Part of a small language model's weights: rotary positions, no biases in attention or MLP.
Each number is 500 + 50 x the weight over its row's rms, rounded and kept within 0 to 999. Layers, rows and columns count from 0. Numbers have three digits each. The size before them is the row's rms in percent of the matrix's.

# down: layer 9 MLP down (transposed), 1152x576, rms 0.0199, rows 700-745, columns 288-383
# gate: layer 9 MLP gate, 1152x576, rms 0.0242, rows 701-746, columns 288-383
# up: layer 9 MLP up, 1152x576, rms 0.0242, rows 701-746, columns 288-383
down700 099:542629462501550449526504581558492483614485557532418490401482494553460510576470518458568503584500425474525463516453518464442518541456640492438601447445471442488497547466535547462514485477527429501527481566548408549490455553514578509511522513405536525444513511467482498499515468454532476427
gate701 098:476507538560511457560425492403475450475567542556522518420379514504480417482561504453436532520481480472412491481442571507573550452503493441483450585520567465518557488476463464540641494378420499442507477498504498534522424545548472392547435430547499464511517437503483507483520537496518450435
up701 099:464512530507485551487450516529590351473393425625512491501473554564581495471539454516468484477501465497433529524505420554451555493499487546581450475591529474488372466512566508484552524467399452524493513516547444443528526459511507476530551532561473469527446494598543508491458472586501528624
down701 100:556460493503587402443583537508514548583495473478424451524414496585529420494600486490443522488508408557425465487515516536485500420529490437542461504541521489457609406482503544444551476437545540491564487427467477498560522475528462535461526486468540546532486566592408490571387504496448429471
gate702 093:578607554572457484491486529513482496509565518437446486588460546542451500418492404435533530559446566516446533495578464492529422577429460539482551553505466494482534547440506439516559524545457382550489510500531517488515515447507547456528483468498433511467451485507522517472546599568511587589
up702 099:571572512473544545565516491440609449507478459504481456556485558491408617512492512504423450502565583579447438593496434487514449417546484485481539541512459543464523573504488537460497491513485541436575420550511522503496443412461483487477485416519484546418464518542553484552428505498543547561
down702 099:371501535525557537505478502529531557554505513433520445391475607522585423611517456494563491467505545461514516486547488405445478453568481552479537512475521498519449483431533477449534437517456455571521525424533516511519500476450522480526515456503527557576509463549514491479492478461428411398
gate703 100:593546498555488518412582513531502418477425500440489540571541516489542565486463399428589525488426430511438456456470553401459506476477476413512526490506510434507539465448553544400473568551512466468564488531524577545504589438413572474409557462473570524478495509545492494505556469613479467504
up703 098:364589514458478390601463539432484440472532528427554490482446431499490556517541504529492495473488467450523522500484538465422538555531500455478461553455491546513467460520583512561431561456466445452548463415473417537552482468589505507524515474511529578491628440558490468621498433464417433489
down703 092:624533489458570446410398506443586497490531560476470549553493504457434560479528531435541525571498541492549511548522531399540420522546557527534614537551451467560545581384484514563533440508477476526387507471480504467606512511458467540500565575537393574504566543483509434439455486535513481436
gate704 101:400493501502554421534463513538520514492582536442527550511474437544380586509530527576485555447479589502466336587455455571398490536488477484454524519600556542487530526457585526509456463484455591442421539522492534533501514485461507542442461639445454511571449422559425526511447486509516530460
up704 102:486571541511542581529477585481390495589591566416544497583496458426430523486527464426566551434402471435508589436539472431536488505614549539461510578488513426512512435446539432502482481540557499546577510543515488486469495549548519552486429491563427498449608515592471513464547480449525524547
down704 102:550558521418418549452505460455534488497517440377464482499543569568460483475465507519463539604453489526499461554599444526463532446472496474398437435530578506467506433511513578462560615480546555530500602506540485532533556522541473450488489481551589459541497524544440520427515483558535422529
gate705 099:576543511413563449520551417485502433496470527540472569570514544541460465515512572485512518533462542458479479546450492453467445459464517509486440507593411456498438525471445500381476531529495528389456518559509460475576510509546623474530448544466474546442463445465543507479516446456422551479
up705 102:485516445537465568508511504467457501431534525561490535523473546478401486483531468513522490530525495565518533407534550451533555513419549578541480484527484330602432470500376478488572478508455503406527584507473448476498536500456523444491456429545513540498412554584534489461547483448532576544
down705 103:429504455509518535546464462542515507489537421531482535466467507504425424462463447505521424510518555470459572584542483469421546566473537448511554518488460465537416603515474499492538455508432491543454456566515471523453495487547569470525481553496446524504574513549582447491410486494472492537
gate706 099:472577615455524530527521517493488432516499571583477497590535478538504487504468529486544487468417560456499589475488523485485523522508557499466494502557445455415526445620490485468530547519559518509509520559454483604533502416508497596548537480535573407610491515378466572435514465588454505480
up706 099:513499532480493557477526584585512411502480495499546501372508539508475522582528474384515367492451457545492470514531507480418526562441475374523453548511431456426461590555428512455453532463452478556483543473489469426487557494498557457364431559546424542535408489566534516537590487546493410568
down706 101:519475498490443487511454496579491495477516527505496614488494498482515450486569444581470562579504515465527579444510526500496480518510526465511541531434395494442482478467509533547503472545503487591403497571526434552520460613569411528512474398536576356525491474505477513458501566524429488419
gate707 102:630446611507527502484528504491445546436447656471559457621515509603376588460517539483571506532521540477629468458491603459490498526469450484433483522547519511479482503470437534548476559602497578502469524538470467521479489556464531483453401531482394597450571527573469495467468515494482442549
up707 102:479574556433575504510471484533466452471510567524542462531554486456542567553522529500460531506491494467459333504517476474480429525525555437450426470422498439465499517559455569467433569522509462469432448424472521478502562474561566495491550468543519374448493434480561531472533527551500571498
down707 103:490517549426526508419467498572513511479519511577486516607514488509489477549485481593418466461473502514495496539620425532490539524528470451529495531523527412463454426518387510386490524540426522425502498543525473464506475437519516507557519489551465432446493567503495524513503523517506522544
gate708 099:491479530439470515437455507494431462437549589490447487514555500438545437538499506512409510451483519529459568444538481530516500407566492405534503386483426507585484460541468597433553550531539456424403462482439480590428506603541506514458510598512509503536556517403471437578482483593424437557
up708 100:518480423522523518590441412459489481515509447505418456506560506530596476430452442561484530534506588506410586516546498600541489565505482542542458481433449507495402419553516493530605413543489559523532459483518531490497584477395448519544547382476373500397432480512564568509532462445545497506
down708 105:551556510483504485533421453415449523475462554443501429476479522466500522530590473395492483426539504402542444466540507467482391498492439505472465453429534530572469535515437516483547570515430533465424529501542494513464441502518530528501512580577472554468533499428489461519555475464593487489
gate709 094:509556559507486429430607542459443492534429432499487537584355537541511409547416422488545486384435500448514524436523484472578481511459427473572449540528407481539471583537425594560553462539409600593513528376453578479442490485452502437516586431458477505454540640549451529530513529515485545557
up709 102:422485510426508542423462489480604526482436514454575576500488565466496517470490615580511434513567484548541417530489401494502529563434420471588516524464467475460422511538426576563510469537483488494489526512510480374525435590491403481455501495465473521479540513572552441540462499541554504533
down709 092:489462539567566496536507582452460461515549462561434470565504501536481423490521547501476575443545490615444468529497544593424558497476402441573515569483432445411439503588585506511583560422413544417567478505538538422452500534593450523527437469520468535493469548534493536505542524443437508576
gate710 102:566528544611513520512533494573494513487481524515479520424563493559484522457485421434551492585458382467528508498500552489513456513496535502546550536517522460502461525523534491571550549504474542476553448478489430543488589502411398580446510496527507488471587494451502600547496505493529441544
up710 103:486470460404610472459474500518520429511522450463451441543516494494457483496482470502345490380508434443493472514577425517470483475432559544447422462457530442537517522478515512407529503454553521458485448460559445539476499496410535445509422476493492542571552527575507500472523404609493489453
down710 102:618492471545646424571507479515452562501477531508467523450549511526479557513423524470506506510469528502409516554457545532391466506523409447579484461446509415534541539410421499497477379478440455547538477374465422483490503504509520518551395473508494550483557435630551530575517504526440457538
gate711 095:540545516418477461488497466538520511443503504509455551514558482583576558511409512437550589496474502458548461500539558458484390600522615529541498510410460516565599483431432536496463514560518512529509545527532439532503542512464511632486443545508553522570526596495456530484467488513497559627
up711 096:464627599491438429513526504479506568471550543603582527438548485486466609459512494489474564521514521539508488524539522489368408417547451490455467556579494433615551535523488478557424532507445518454575499561480545575499372515441526432408503664547496487568489506544507511585566523540453423542
down711 097:564491514449523516576598523603423542585494495452490500474430563511506524584478522544516536466544492435481448416552597519461499538529429483574495374519581537588481486506421522484476543499556570551563463530540473490501571477362419535505535515556482470402545514530554548531530479523525487470
gate712 112:589525554463514516505579515502416578443541606461553473552514453584503531516588512595498471501539478506471507484500481522494454550438469485536453569478442522552487531537494508579401395539412592484458633521551548494591437486568499444501497574522521537458479476515430499535562537501488529585
up712 095:564451429479541545464459463533446483490484525437550543435586404532483559417439434579448540513483474443547511470476549556462517491499500585539541533541433480513534484450475501532600497502488437472541504463530487518449573536561513500483650495483417526485476474645533368483449515441554484446
down712 099:487545539390525457465537561532514555491590486435496515463416494466512478553470527529461489565587504488581492467561470531533479532538445517513495481440480486517414471441455442572470488520453487439510469479460584487518473520519482496357439503525535488476604557579440493487523550458533497517
gate713 101:493475593474543562465522569430524506454512486488580482481498468550495523407619463510512537499459547476507482557441571462459481606592440553511503561479464523562557545545635515458387517489535548470515514487440450581493523488523528501602625474494526436586448400498440372503492522485492528461
up713 101:501529447558539515411500595484480490543503450523513437535498486509491481507471511409514550598496453553482520535477476405490567473564472557523431495432512525529582540566458553509473577511484474546495540552496469449510523495547506507526449521360414452559499438489424477529501609434551435460
down713 101:486455457492494473476452579521535450579461453566541585480507443422530542393428568539516540471512442462430518502427564520475424453426524609490544491566635511516548572540507596491447448488481477590483467471481497453537481488524522414491501563506540511438481464445503584559437560480514522484
gate714 101:484624528480497491491470495479511475364568533416487410484410470471532482493503541538438527518532485430466458515479478529434454485501554498482495573581361473470450562547548511538570485522481617546546622513560569438495603470491524474462473509559472638583525460498503415416541507525533451516
up714 104:531507485511497487558430525498523509550493477513532550500588542531525558514505543514488525500542526558501523494491525496585538491429495441512588517461596538487529520509484541508520478458462476541496474534568450549505523455528443474500558500480536472401473494588510555502447580517483601436
down714 101:472577429426505508553528554437439542558489499570497554547540450534564438505478485641518490484581512513427495477470545478566521505513538491491478467536473476497518623574472461549452512389603639491525460479504495537438528406495532437531480511436526498580489447501510505498495383465561518580
gate715 100:493523537483535545500457512481581498497504521532496516651430550491549514534548592490456504465519551488566483472459547497510596486541464487463416487452493480546407483544459555478475541492544556383537483459597498549472515453470474500489500562553538506491452523472503524450587469474580532507
up715 098:455413528491425540526579489541473482479457529562576583408470461389479516512509434510408433528555532581507417480552447529548465516584501496501420614574473459420495395576467431483536508555483475469479463529565506516477543531451540438460583456577499600446621498440519475483560528486490482529
down715 102:500463486507506406509486496525430527528553473505493603555488376565550439443495482488405537486458504462550557497500408489597472457537549512549483529481487507549520476442572497392528421497545480467467533498492450498493487543434473487463471495490491596501528549474548491514549550474501442523
gate716 103:451472577511496489498486476501516513463447565488472545404512451536507486524522440492346507460441506549531411464449539459495462580474496456465538394505486505403465535492496487502509555534412444489509519524549495470528568509477534473426519474473472480509491440578591507487552460484543469475
up716 100:643453480470579527454522499452497546540572481448473409542619519474563464577473451566624403515414456602523501542512456460512643518476438521491486469487473475558499543468614502457519423520416481505553551536546470476474512422464490525568489458502531521467468482473495478483553406483492479521
down716 099:432539513490510515560534477457539508429497397529449484496527608519505502495500437517444530572535496596514573530515486446585610511489552520551485500507547458436451466476496429571404507540440489611553528574572452460528452551530531469556477486516513549547463566427435553430559506499512438562
gate717 096:449487587448522480544516512522516450495494558506547517472472519532489488471563446513590541509509445437504565391506522433531617538489603569521552493430600535484641510433529493546519455480526489528514528467527500431482469460477467529638480511525535466493581555525431548468484451510483481615
up717 095:504444428533432484422484546389440469553436496431567510598521574492401481435522420530493557519460548542523492512570484484411503496502550529486530444523460530510558442511435427390501418418532526495524539539457478504520537477539463422515498442468557486523513495510467434476529562574530586452
down717 099:524444529538402544574521442456466495452505626464521500535527383476617461558506515502465496446523474498541507514409535553520455469516430521473493498458580458558557489529551512542392503473497393460472434538618444554454582591502547457512522468512550586537501558519484465449568480461426404433
gate718 096:473573408508528470576461478492430420538532570491461569460510447588425500511507368564529457457539526421507514469452504472527431568428489521484514616519457574403454511506571399506519609593468521407542547525504492432523471561449537544510437637574543466487514447532551567530514521479454574536
up718 098:429354466502495440454481508525459507521448512535465503479435495443514451527517548474500491559453460592483433491497499500504495520583400554518489519521540499458482475564514435574527483492415432458469439555514556505509446511482514493485424550521446562505471430537461552523469578496545583546
down718 101:495524461479548441520491506457510519510448439521457578392581519532534529479546521489487468503505479482523470466420472375557498462549472498573464472616501502516505441528593542515559424488483465524491467450446440575461590520541499457553447416515465512452496474614479524473505483490572519475
gate719 095:583490424486498395454512525553511420355525509494532414483509553453526518608537453488490448538611496510482471486528548481544489588408609517550480371402532562590480499506504489472474555486514403528442514424600558498535523545426475584459429496409440533544535488448573559498442487538456438443
up719 102:521450464434409596541550458511540487544530514549637478500447508427532551557553544454514498475584460486509513450510541455469515478330517524429462489500496541488383421467514525521459460421513485490510487504587552483506470489525505532477471472493509413484526595548559505502496523550560510450
down719 105:455526484489547517506536467598558491438505544539463501517459415447452541454541619475550446465532539493494469453503529480466501473466489513628500537524478488494515484580420525570532435444500452534391430446496469507521449488465552498466546508419407427428497512528475498537396546500592449561
gate720 102:438525531515491523413438511562558422586482473566520452500495466536542517506459586467523486647470528542505575468524498495489440488561567427456446476520402528489450541450428550559528584578589472499476480537522495499379484564493537473466559416458539526557620528456547549541490437563556482501
up720 103:541444555556544402531555476458542585445377468554463610482592553479478473522514504535416470423437543518533492533468525492473523536488479459437494406553546472537470599447565449554485531408519564509530490543513555518428556552591498490529489534477371475506491443468479431451471511473489522550
down720 095:498511527485457520558438529510465477496454530462512474546490450489458566465520428411447449506472472550462607459515465403443463582525572429559493469543411554580472526604548493550502483486551535498448493579482489416446458527463555465446473544486528416537435547502403445490378480438459456409
gate721 099:467470473473525507517462517535606485445421488504479548505439486505531528496530476490388525497479527516568542555548514452543526521550533554480493481481508345473575550537536541519509528501538553515434474502511422441468557430501476479471437501444473502486570516609517435413571512525509517578
up721 099:560485539489468585520540507555562511449546506496524482422585504495499389547565493537430460438558506566509523429542558573429594458416548432516505484555433590516458470516504514474534538434580493514521493487495655520501464534486487417469506477511495510523513502479535510407449411426437450452
down721 093:524517370431496458453523535487506530459535545446483557520477470387487494611469405516493454514568522437463515481529510493604491496536506422556578604561519441566426489435546524399561436573543529476478448530490536498480433554431487516545490444512465607540472495454543531482446515533469441474
gate722 099:491601561444524469572434496415511548533408493514532515410464450611515525508525517511446477505532523421529474536506504475505514524421482415445523460608488459523447431467555486568445469584415423424456466555461468547491440498541497504504569559520424416468545481553552558488473466528586448525
up722 100:479462474460559559508506491457497553436439545556536509496535507494535591571478405442536570457558410477468483465514557558491509607460458497563466520445511542513524618573474471503495556549584436516489493528479493602572557499539484523469497553510493543472457523502482478473474576467560536539
down722 094:456484476497580395453525525405507437482550464477504484510427500494522547480607418408567432474507549466547497575457515484535454512548544495403408590540478574455495465454415550429492534512484456482536462512631432464569522545523525392509430525462513499565527479474456485520543464492432599400
gate723 097:557592453539471500473575505481483466548453399477587453472520540540507538566513594558523474568467415562527444443527440566596546498507548497381485488487459520457518508613573463488438541394563585452492554424549530352511485512505438579575513544530472565513484490463462476500471477506501533497
up723 098:409496391551469399482433547438473526514491510526595478558480436491502442554539433487514575512500507472576505580501503508509502434498534499420474480460548540556601420465517511484475488436546421549383496534527495510590537436459380552579601521489556596526514513397530536544505498461513597520
down723 099:471460515498521521476544457542484474558487603523414434473413478547519502551541489516511484559560552429586498518516522590569485467449529442445468544435504577510547529492533507597520477519500494453476463511514504544538540449473515525504589462487469530540433505512501547495468553453562580524
gate724 097:526525519532565566525515600459518440470441488478510514543520517492545549484610481503442481480465493550578482542542477473432560518465548462490506539523515511533522593629462508509537557499425616523505499533529420498607464352474497448574474467550529541535492497562579473599428432489333408434
up724 102:412512573484542520552504451516505481431512528575494516521456516526427537569492508551532581459481585508562521520547480506495457454504586527441446414483414413484527492621449509457488550500533653476486550537465435486498469516482506504556542470567530466473574539405501463532455495399476473470
down724 101:515480497544460463437496496465464505496521505474499472437420427492531406479428529441494415510527483458482521458524412483518481508543565510560465365514511512496502491503540513552513579451498524615407442404451535472428511510597429501569591454485455380442537495409565560593503565361587468498
gate725 096:454468450471479335457457564501534567446529486408528428571544410521433510364509528511494526458451482557556529512472588464473445432458522509519496589542471453433513495515499480472470505502535481504463379524486526513556564467472538558482513490452444602535407490504528473361469437440514501536
up725 094:522416536431522486493491474463573535460397479516472516534565507418510481542551552608440535470474480453529507529531465445470455539523563392481495516507422454552422556460460531568447488454516505561486510489445450455503545539522521482555458525466532482538507414524436479558527477502490511476
down725 093:528513542527461435495423531580515456496520526381564503562489453537474432583465490507544505607533534390505477573433446434495505571541470535486495481511567539518495534515523513479494553494511507485488498457467489443541493587517467405512414511539567513524602538539540506472537540562560483451
gate726 101:515519480450491366561565461472501534478489538501534409500511500525644496441474597464519495532486489532481523470505545552474487528583549524622553457533520360543516538390444574520530466640470446487622535580583508485490449537540489465500461531475437395495446535531478528561426540454483506599
up726 101:484553535452502477426547495555540460466442489518525533543353485564574512397500481558481493526456521487434429513485455549514509506453505465555484461463411497455496515557470465546600446440493506498544447572441539565509450567538529498463509509408478514538532483542494512524512557489504617570
down726 098:526511446658553530462507479535462480526426427529542510541560488469538499500524475477429531555527484461623526527424384469586466481580432542363452665442477472433446415572546536495408504458511508501546472451453520545479511452423548541491484461522542446430422452467471533472579439552468477429
gate727 100:502507466539542482525481494409379491463466489471548479496462559496390580590532541477516564526479386544478516535476521446463471530463444517522515580491541518477464452475550503473438499500485461441493552554569501566446450467529582529489549570362493501526551554468526500509488489466527490530
up727 101:474588519486540527510460418478449414489432519559477562516570546473506468515532560559569454454519540515406420475547519470406540565461529494563476431536488502473483442467465554574454576538482463547479448614518468613520464541536498435461475530480550414475529422465452503454448524483440483611
down727 100:460493474479467469506388450523468497416479534541514459606452477519504552467530519562511594424509464464358611508566563433501503421503485436473562549502529471538560513483519554526429560467515553446526593563501525550401468576518431524508506651554523519498526475461507496485484538485390425544
gate728 098:495497557466469470433429515535552491503571538489511483443530460531524580510429454447535457483549545421533518487514492448493478566481553486448515458517508493379588572518455542538482541480439475591445493612541535473474482523492557436523459545481500545519463508413470490474494475543545531445
up728 099:425513532463502516473531488481557463429579514472464475397492523491410491513445558458456528580430510466624452504421504515457464517523439436488413562449532479513513451500608438486524474594452497487531472498529490530390449571464470496599435474529498439430506500483426391468431539543512551380
down728 102:531467498526455611508506476549527505483495541490458475545544577505537433463548406565492566439565425495444516426434539527441517605597566460447552440442487605548559464424496476538547462537520443446594441544416495546540415539448518550515459495573563569489408468496448520485596556436479544480
gate729 096:631506494509602455487455463478500524470509533425489447525449509561475554534434575503531520509542426451587498540480388464499542517465495530542518498436476483440587592526471483551556434505499432447552581514530486562534558429424495421373538537539513458453474481458446512556452535550579563491
up729 098:537507518411487461400495445471489488504533462555535471405432452491446514456455493646480499544642453464559544501491482547539511449514570446567529476559486442449432573480450526505535492488482457550546564508541569548469468501388483490426545486515528570440520515596511547498532434527511466608
down729 094:553500468502509470525546475512529577475539561568470511484487539468588512516501403557542538445459540503525364509569478543490513496415546478483433534487519504539661537401542617464594486431481567522515523496443532399474513492467478456513578503492503529522488420550561431488490457507519585522
gate730 095:558566388550476451521408485489472504477594471452492464482475504423494445599500481489441546513544507482431502386500509491513510516449521485542459468508585564516518501462540534412518547535573500501464511497517598547549520405514619435554413450477543479481411471459435557410506468502503403485
up730 102:523573505462585625506407549503559442557537450454396532483471511496460503434520558531468505487493419501504536476494516477436498563533482430487515481548515425458461403503490447368550488488509601387443490449447531449464421437422444552511570434538449464438480481490440473484434526479524509520
down730 103:484449510501531521462490522381483507512541456477344498547493513561457550408440526481424501476515471453475582480547568447524614524530498513427534498434527593463529414506563518515491537529475467499433492542519463546537472513593474490483535497446469465529385391493532495530593494477459496558
gate731 111:512522589482477422510563576545518555486517405433541442567528417545495502463566432448559498561437465449529473590434473486444475507501567562472430463486504565496494496461454422500491530503425508439506543513469518463465413521477562503433522576513433564443454399483434537506575471473438482539
up731 114:494529478592443522470605525406598522516544412473447465488454516513449556483627484430474510467552447499474507553448522521479434515482546521483518459425443567449514487376545429396426509534542472429504556445504633544491439556515525533486453440512449593419599486490509616449402533459543511535
down731 107:483537362557480585498487478401511473536450504506438546502535523509451543436507467518503485425457487574557426494493616607500459527460493529468517551497488539462474509467484493414443467565438516482535471490503523523543512489538458471437431511536456513468492598505476518523404462562479527539
gate732 099:509559586544466519546487506511480495468463515555564532476506411479493439540497513551489507511542476535499506464545448434438472540454467525458474518512573449492414528484518496537505527458411548475448540534554516508531404548460481496504541569496513544564630519569476478538384497533486531543
up732 100:553443426487507539572534439428397560439420467441508411489531464434438538425529521418563491409577423605503453566522540468490492565561477484550538514483408398539548522588567564510564464494477433462576459536494383595509558445498550558469443506595519537425508514446501459518390513496592458500
down732 096:502459464354484486488516559507442448515501550516493543395557542520508544465477485454548487465514447479572486568542470430489518474410481517413458487553568423540434493424474510499578466553541523493473495372491470492576437575459406523463551483483476519543481518559439515603367500535496538507
gate733 098:485555526463527457525532484512503505502485479408432504445487517487438470481446498477482617512467502499490531530508532462562503505450492439551500506490440540572551494513421459421525564557472440489436470515599538443453489488514606495416474536464447445530547526404485578510519516532504521398
up733 100:424505532457472513554487575436465510521450563467541391436482475548502409520542556556513468510537518523407538526470528489406504471428540545574461584494513532445425438426545490424532637506498570467383560529585548489514516442529496438443463489416420534443534518515545466510489566467475439489
down733 101:463519327473565504473555562436548578489476569611513434569454480480467560551624594459476463490438515481508490555509500458467523466496519528447479489467525457544546528469572406511566440429527456504515519463519446435559600489460525531549410485445542595538434527511555614496505470464500471507
gate734 098:480584518552425559541414545539553501426444544518406392503427549467523540539528539527523486496526502582496483547516464493447536515546527567504481476537565436497540503632498484491512583464549472466480585578431488531478496373484475437572542579473476467515475472535525531457426549499473546549
up734 099:499552450520512543445565518568659537506483544487472484490596476421430521548477422462548495477509523553526482524553428533482480470511520372551499505488517486543548464572401503424456422556529527455500516439587500500468489539500470453463423576553512562495504496501497458559577574612504484408
down734 096:453417552465491514517484448488484493551560463446550486493500444563491523473494528535560539554458584525449485527588572465512521536580487402433500500516507513504564469478497509404532494603469452527429438552559515468490520430504506524526568426512485493522518680459511480506484466509478414617
gate735 098:564494457559444458477496496478500504507497504521538540490471556517654503441559506505526542571504461531425515489501506547499449561453447459440503472509498441512513557420430480541521488502525511523537507546466541565465515548494520456463493416481467465476492555479576467510520505507477502502
up735 097:556451527477622538494493405526503521455467450416564481485470507529530434522522536507617502533527363523413508403520564470523499514563512504583542401460486517528523473462510586478460493454522460537601438638559461504423463562476583519503558520465468501475454537473531488434584557450605475540
down735 100:495401451441407564588405536534494532472558462517560510481559486460553508444510437497424475485543531552498489547426519497463486447430474526459618410432495532436524516518583513541379540484428491446503472569541499551512404604530497498506365505457417479517496610441493453464529476427541411462
gate736 102:568497528548430531470558466474511492437488562564449546500505505560520586488443589457552472530535518505554473513547564492489464502536602415426486480529398561433518530433454476498543502542467527389440534500550425563479553489557525539552456462516468499553558612645501504490495436534487472512
up736 096:495486389497549487504517532509507519549492543511471530558499523473502444490342488523512387526478527548534504485488483468532503462558429379484501511534539491543613374503437522472548511486520473441433488434447432474430544495467547449546432521472591459515498512512515458608506478492490458470
down736 099:574432535478482508495530404496414471566546489588493544520486511436472585508529508526534473515509531526432594432443555547485441470489548479400515472494475502379480561500504592575514537522530423479480485499504520504454432527475537425530496456514490522638555464556486595465571497474539509578
gate737 099:623534537485480466521521497486464428545518486497516487486525519452485460415513463475519535508488516487527482567491484497474499489471574476503521480566486521371591424540405483418496409462409600556555430514507546520525446468510478432458479540436517472502528537480479401545547578446501533444
up737 101:446514508433565537453523496587403525436520440575436522552502423550438494516437576549461453516453563576417438400547457536483419503468490611436541475505430451526588461453489513522554405510551512497457516481409458457468539538520417496558493482557575445487549488538433547494429476477586535523
down737 099:522495495521419428436533549528464478421555552467549470534561456557557547451469511473460452506531456482414548460527540529587473451470397494469539561543551467531581509545569332447547472562471520530460514595575428514445512452486534532479520449590528500548487508462617481542424523486535489517
gate738 096:443521543537458462504511476485659562515467524532427422529469491549588448564549493527439437505446464493448424413550394424468463566506573496519519535548542368533556507495485478602477552539587488464442442542411468436495443532521550466542462477519510574469520491483467501519545497416409444452
up738 097:485490492424432496545555471443582510438411494457451622420503486508466467477427499454496497480512453510548351530483460483495486600454447496484476481618561526443450542540618474480525478484562475484507474509473503489496587599455491553568460477551465426580552562529452517459462493429506425517
down738 102:429525449452449432498520470502566555550589548489519528442495508542475461541525509417386542562382506538493498522474476543498496546572513504466561467467493572439463537546482459543470543432402492418482452490433485490392437488512469570511496484518404533450478426448471486465525441561433490450
gate739 100:483576539475590553533423544506526416522540455388527494505500406542499559525515536546476550586504476505424374466438500461561517518563516504504505585497545529487439417593489478518438470437490509385478555526520506507494461389542590526441503530501536490474438475539503467397511497492467525582
up739 098:442430391497568563546482539525477548543508508483544513389468504516618476497477371617468482546469468634465533511489565476543540490492419510457577547494535456496463442566492442447542413472573456487501519451434442573535468512410477558518479517444508593529493493529470456517425450507494512466
down739 096:441419498503459453508506441540561478593474467473556490442384355448517432438434430475550495555558527434484551502565438485509524471480426509502503523555588484534531506453599491465458554514506470519531502453588523512540533519476396578477462433459528573472496431594526505550453407515499588558
gate740 100:600520446560432531531511545496494437502630450608387499481457451507581532483433509433452520412552510501507466479532531476540512589649486441455556526538467641424428507531605536443483475470400503488483513465539555548505485485419541484525510514496433535519560449452531433469511444342393482471
up740 099:508549512510505480548537551546539598439472460486451483441465493431521448507435507550453546456539507601524546499451517495496479379486506526572555486481635433551477469507522440447468524509472524508438476563475437484524503503444497509498449497515465582499510495503441522485541529464488460441
down740 102:506500515533472495550502515554468504514595465598495476446428442473486476474538581399512482508511507495531492552375582417480552515537482473478477510538400518431535432541468522456435509520403496604518450424548487496515442444516434557460497466489440450514518451535477515458514341469489462475
gate741 096:507581599477497533559525523568497564493510489558379432462526549488389441497509498520583459522509546489450539517510510558502454483493433517413568433471540509398528542588508415579522553499462548498482417525452396450489410566577455494548580481577466540424496572586471478582522498632422530535
up741 094:412476439460494471532478500531478549520547471550521567556438559520543510504448527458446547490459569463513459591494399411444483463559562480554524549511559506503559556483539513487516571490422460422541551563475504518447437442523491472477564601506423571483492457514408467522498558405467471478
down741 097:591579486531554477474483488592453483481521521499489542407603543556446462546518570479615550520452531541505501526496516564587445467527460490495557449464549491483526506471444502603467531567549550421447440509520529585526535503543501514608502461554534452554482435552481546468580481503584425537
gate742 095:483519481568531488533541596525432537440471569484479598490533590508554519563452448499505524501477481489489485472510394465471491516423542541454445537474487470517548502492447512495522514416511516458549495488469501535571477536522486494461455566490537526466536469573417457466525542594379378608
up742 099:493424500403507501490410483526534495503540492553525476537465494551566536497446540447510430542526501477551595488396507474441380571403534575527447596500459525451512517501391439538513500518458500491499437489485553435512420503430456566471510581473537468440614544523606472447490476538400485493
down742 100:537522496465546456458491461501470507492441455487440505455446541558513441370639425456495462531493515480553455514499437310462539505495508494576466475419510553528509422482530466478421538535540518493596360462478537502559571477557513562470445524554460530502452455554529400521526585482468440477
gate743 097:481513498529467432488449479568502414495622439548481482597543534549487472626452539491601461513462609491477575496458428413462516432489559498548501501487530484455466538529537471461504494592502528522487514416537472469473479651497484531416500509542563467485505587488454468465519524492496563510
up743 097:482474426502470536477517502501490547498493575509513497463476512531529503478454535505534490495464503426441531474592536635383496376437470554562501434511470576546437461473514529438406414502466453535499440460493474524578530515621550474479489438483548466451503478469487545481528419499471509483
down743 098:501483486477537505506507580485485430423486508537537459561515523468547460574494465477559573513434505479402559597515570498448497536441463493473479559387488600599545521526517511551540500478560543481450534499555522374486385503437532544514498554485543571498557457580506561414525528511416583484
gate744 106:546471496465438549511460566529438519426565534471505497514490542506440513433459523600507469470499498579528516513528435454555512455470480569481518479494490498481567578501397529478466587569542502466550492425466606447464489434500615433542531511478519491449564438542404518513411529504458488541
up744 100:594516519515514397584470515516499517471488470439405574505486516544510414562523502567510499483497523602363490497587418550429496466437479467533434480557534464430514491506446545439609445541497554381563531491483400526462570486431524552471516532547509521516529616497562439490507516515498561414
down744 102:407571543409465475570521539570559468518565434450573421455488578549521537546515530432505540620526492603474480547426629507496409482476514553547560560492454522486517552547499503542497452509532621500528573514583460531518514468465490455508542520488613514528477478525545557387502541456497483513
gate745 097:463494532540471456461535511478514501544504545502483448477542506466464582444437554514487432482440436590529529528440559579494526522506497428493520540526497433505445388556483509457527539563406501487467604533460525530500570517571534552525461429562430531542470498503542585569624500396553510444
up745 102:493555353506450477460431537568530498507500491506443495498449490481506457559486502497502518521496485458482500579408529465535534470556344517401440447537560528538445482547496521513527465511517508462439479459400503466575451571593451501473520447490467437495507440560475418508486396489411454552
down745 100:565532428480502501378514505515474461539516501464593531455533442438517556465483456432468476479509589510462396524434536463519485568463553501478487438455540511484506475408484476514537515518567551585458422500558450418484454506447544573455481603544538519495519468436499464481403478547405496519
gate746 094:490585562483517423522549461599485479492457525521429501489495556459542462465444357518500440466428524469497490465486607468580478530508489636491532520536499487574515516504479552517521451553503501384541498534473554520575467550523565514459397568508426547531493567529460408344462523477489491503
up746 093:541584496476555537506446507561470420541518505479606524641466497547514486554458440609538557508569494534517505545561468442614559551502517573473479476441493453602566566463499533530489474555530578470506483531482453448458467511509490438437508480540441541522584474528433507490459502432495580586